Part of a small language model's weights: normalized queries and keys.
Each number is 500 + 50 x the weight over its row's rms, rounded and kept within 0 to 999. Layers, rows and columns count from 0. Numbers have three digits each. The size before them is the row's rms in percent of the matrix's.

# layer 7 MLP down, 128x320, rms 0.158, rows 70-127, columns 160-239
104:445514485546498515450505465457576456499652508497524544516477472569491521458462472393516525451506505439489493493420471534501530467542320490465496494399508510550460484454464476515545520610578485518580437556576578552461521451547477456416486420
108:509491500496448536524498511566469475426615569485509542529459601425538540506503569480483485516488570476532479559539529524509486440490541424487517516561544486452574452461537523492538519414490442488578500558466497544522462575455383545454497407
098:473555539448557459432559490383454560503569528464558588525471453544481495465450497525438658484550454408520458552460505505460423519542441474473483442465523515484507518479504473470495490491373500541531444508560432597549556457573425491520461415
100:524467507570497555529528504531472516398528572511463502549446418430521523480500432475450422485465502524526460469407565507491550528510572483507457522478498541512499534483568463468406462431572538478460476519491513466512456472581397561521429473
096:310491498531578486518491525463615604529417502553552530489487479431509530508465428546533432397480538470600502561485481511556483531556547524479506636546425500533526543409465453517462480476487443536577559591472445504395481469481429454518470555
099:573485503592498428438531580493565478517463519520460543444553526553463445531450558467403558596474478454490419507509528577483481550510560509553534391494488594498492522538431471555584504425556567489559482459531513442537536514497415493549533553
093:501435514561532507466453560580494522496560574524548488439463521425430512483524398573479525455528576486499557493389584501450493455594433440530429584526501465512348546553444499453589514553553452448464476452514495530427562490559402469441497498
101:517500494580455541551534548402538419569457486434499523546461517534417566486546439442487532508448526500483497556385477461472434456482532515407543415451472441596561451472362424496564508508560430538501461541520563533531490427511477468483515583
102:565495489455491533484535610409463411525442542495534537438485439476475541484524443533498565540535414483560403501384505495453512474540532438473526477494510474501472536560581442576514489447499555516479591527519462553514495469520527467509471483
096:464539423475534453461515394526485466572488436542474461404592540529517459512478512440548529501442428562488549422426475431443465540533506502461482494435519455415516445464523558562447453504578424456489480599559576525390415536538595510496622412
105:469517468536476490516507524510449482433536460382585499478519549573516512502524530450497519452347626575430376534500565545524453489446425507472553492430549533521486446506422407505436450578474514466460559468508542427509486503457444514535454637
107:464475457465493488462542523518456495521431530496413457486522488457526439582571538521511478426506365472553480505460503515575528518486459514452526425537460435444376508493538521583452518497482488462462540439482516415501428520536571438473513460
096:462466494544526474478472451589467449479532511455488504608559448518424468496519495509506504514452473576506470518481570471525516505407494532516483558549477554407623536541505464387614545509534478530529472434526458477539500568467534508481569531
095:518516483492437437545472498538500474501519418446535456496458536630416433478499461487420522457477492507514534491517455455471446545526493543525449485421529503539439481626549474541479501511488435475478571419534454435488491523517508522553547551
105:529528487482491447452579481521571616479600533496472464555566548586454504524549419529466516483519534485606519445514519488521454425458534421509548491489476532411499429491542503530455481502473507451515587490504472430515607545543462529503514633
097:540517409447567401616520487584510487547536476492488559621503441568511398446489428486543507589558526494478532468490468457519459556494575442620425498468475525435509509503401476473548438510468633527461491550505507474540471495454451565426423440
097:434497584489496437427494472544435423488457472535517536499569556439535438389510497489489435499441404444497504555456529457481516509452540390662397539475433433400574488480519572586460437448562609548501451465532505468445457512448518432466432508
099:577574603416501554632508523522570415504529470548545493453524482469536465503450485526554488455521528546505466544598440539488555467433491526468544564456473446465348536509424548513382525420526484463531518490475527548497575420519542594477521543
096:433433539522455432457507510508443430561439449475500613445458449499561484538546533394373458530493564502527459471499580539499447492548494387467593484407561539531436496432438581390570460473545595537472483566515625582492496421548563495551419483
097:516573549527471558523430498659555547450481602487427571499473439461514543513535393429513500545583566484451562476456507405547476561452550450486522536506501573508470454451448551560510473477538537482502528449468512487498517469434491508551435422
099:506518481446553564450544477568526551537428491543480489465454477431561510485398537505598468429480576524519437485486428507520567494502414516453617480506460527505449547610454519486454483618582484488429389430541501487416521404516558517500607493
103:694476611467473510593501477496548522522503430522508469528440475491534394486516442561486444572510574538367536524515473470523474456523513548493550444499611468496507482479456530484461516483486539516432489409434541489527479513441553556456465504
099:462427523496567474482520456489509499480599423514464523481512562450519450544399538511500518414442449558578463513539447471557507511417433510516530542502545462481605480517501469394473488482542522464537409453453428611489486426422430508461581474
098:540554543509444477494490511553526542473425517468410522495453571451473539448521417550573574440582468451439582605542453516554452430423474520473544430539456550467430527508583557623447452545536495550505540375464459547552468460525538468490564452
094:495388515451458546470442490452452403555566607512514461519429496457491467517532488574495417517538477555497592550479474549538509548478529529465520488535473500513521484488549545486507499457553477527534465629480444513540484501511463471480466477
099:484524474512544504577457509494541530476498490478518488493544528612563464489485473483583304494487547450445476467517493504654475580577566464568430545503532484488373418525501455470441615530557561527424499474546441586511527536500438505549467417
102:483488491575589447452501458478500522501436445535486402462490527508551385541502488482477435578480567468475475600490461489598507514474594558498490430476462518494552478529426479496473513489517505501460418501494556541524505469467411467527431509
104:516491624489488529351562570479425409436524445512532454463428491578477599447549542537591460426523401488501518512475504577500541459508403575486500510461437503478553513416516474533394520529461508522536515513470531499480616503522530457486537432
104:538459601504479536482508433515482611537528488454553440420518424500464477606550406444484422533521367509534538497470509465472478410512482566514514442510520533505496448473450459588493553423481470537509497525497393477519461453440499560495555524
100:472497455565556486479523473516536558435481569613523414492496498478476516463531437490547536475502569481474472524468488568482456589568441465460464545540478508554515473416506474423519521565535493459464492480403521452552529511460480446515487378
095:560479540552504564503485418405481566577561519524399516521516580573414536577513588394466463480405456456460455516488424416451564403609522535518519386517544456439569535468540489455458462428515541502520441523567477426472434504442552431462566477
094:542485539578507380574463518519567434546542406509552498501519484532475471520530472545450435515475590451450550540472488477478590414497468471533537466503593586517512545504487549592603548528580512484420549495418438475384535480522546484411468566
162:567523637459454545442497481533524469366613528544561585543398476558425568471500478565498535504579554587475463455593550598425493512383501507427540547590486440475550534434471536604517473584490471440493525555552526554446534543504578523554489502
102:521553437470475520543475469468484418526484492420590419559580482426500461404409539654533510491492641505526512456510468447476479549542491540527531535545518595526498441482544515565412544464512455471469509486519499563516477529596488536507512561
102:525491440556525457519558589450551484542494427538549489522484509501505513509553442546504516469418573511608453422456462474458558485617568454459465487539458469512526539473496538484492544432561505500472520482508417442509641460518489426506534480
103:482552549450412528529475429490505524516553447452563486520596489494469445469474450493451432447501512542573461465486475433567511534435501423429499506518541535488602528467579428543551561455449408397367491466508598589500437538469549451422596494
098:446493449562520460481484556517513489489510520463479487558511501586539596572427432449498538476568425547522423524567519522513485493471522541526462443449518532514554518407490578568545435453509539567537584453469494535572569547558515426518507564
101:507528514531511479485491556535490517536497602553488476523455513562533483536414480438500473460519605466535546589463527518464504522515473455479539549541501544427498445506609455477532519404515519520523489532463609470570530548523513487453491433
100:462518405466451484447429465508463547533550463414528453470495516526614441523519433627557476604581547497475540479487558471517576500484473498600561437549528501440480458539469505581450551457426507450460521484508469510465380552507396544476487645
101:539520626503519521583430550494442569464550560450497454477447449518498554537479398550505420487606513541517480513499499513473489467469456510450576461537567495535368439490520548490478426487526469549482481433397427477575490512498466563536459529
097:491547508492475500399531589585577493482449502484456541476410476596453539508443508592478545483584397491479430493483477519531578518535466488479482543529512341420478505402562625510533547491455397396479457490598459511372528516514477532497476546
098:532417498565549563439480430407527496550465454444453544498462496497517480385490545500446462445502458514493491556504454567384464416515431556502615538478444522481576523419482443518469440498580455472528583563436494487429504537486548474501538488
100:602478460507495539443546522533563509489449462489495547411544527410405470554485521440470439484455581498501457486520480471505514599622555462451456461500473544446470451435573506531407501547545556580459575555546528463509596473537490475491501479
106:348491455455571432558420415491575422552486507556544547508395486528495571462402594552503567474447478615477479491557485533453437521504497490440663558480471518532455523510493468442554519459433464442569426610458483534484451487474512488524473509
097:426537540487540513590482548519482453568415435537511508483469476473509451543518553519433641463480476437580438521548473537462503497456500566506457527500429534526466500443434544537594527507458565527449491452481568495539553344549412479575494555
094:445518522425520498526536438456533431517516427460435485528423483515489504500567469498382529468452467464491593531501525521469561510430504529523410499486495547527503435465456514459369517487521502599577558505533489504513552493424464374451519443
102:473509514491499407419516477470532489510506511559570537458426447549549438430480500499484502544419575481459443491516495519441577447499485551492447515529466574474510433452536549535495495602523575501521521531560577497568492449575520520605454516
094:559496467498420394602509539554508543516432484402525511478493501425416354453494481471613466521498529469545514555509437489541399505502507565525483425503530481520472400507512524424453592440526566531410474496489509486582527494508453466455515510
095:408379512421542517486518533490456536500464422431462534483521489422495419458480452528458580500475461522548507447419467494440532508630523470504469421535563508481470497563529429613543441583501414468489503541474533573579613391454532411523511480
111:498479530582585525490534434466524484517543437568483513525412467452445598400409482522455317477548561521513505505498459467425420555518475501483570590502516497475517448481475457449519558528497465467412552522452403469435401467414440528548505580
094:464479440522509423443479459604488510538506460515495594406582451555553563511466453498520542545575555553488593442458457448451487495528541458430500497493486487458494635499501435452519510522535430523466499518495490472492465564538523552590528544
094:417527578377519524438500510512484619453479546478544457541474528506438453470501475556555440480521511512468534537469524505505518457494521485550531512491552601508468402484458477604516464481406612448508470507516521458503483549495494500462492487
104:429481564473537509517440510514506461489446588530514497485494420635514555537524546477508506549449571573443478572543535511459509523497459561561511519458461524629479582487489532535467489592393485498454504545506438551514535406538524559484507558
094:431458540537473411573529563447460577447444536469513581423477440439457466632543401486522448526588620554492529531507563519492495535565536430497480540518495579519494453400497528463546539459441470628551528488515447483537561489485480528512500494
093:465457466523532597602636511509494549401545452419488509514536539493519490584459559488473542460476511582494472454478481460416511556463517494476560464490479506376563579553553478462521384467592477477474567539562526499467512542435479500434491506
097:550548571483589460532494530539447667479509519594560533519555536444474541541482437500619602493501546441488474502500518586515499466531468489444423588483448495553532491587504551477436589532474511578443524469504507482510499454550543548539454436
100:565532504490522574491463514477453482432426490600418491496414540480520491517564480527467548566601440433398554538524529562492476551482493593539498567490570480543382506478502536429441618494552511518466418450514520519425470547465551491510461482
106:578559522491585537515402513476494379431541421552555521497445423540611493506448513506495537426434489497431595558500490481526470491423481539407526552513527462398488452471517599530576414498524465475417462569448526537455481608448517483527484538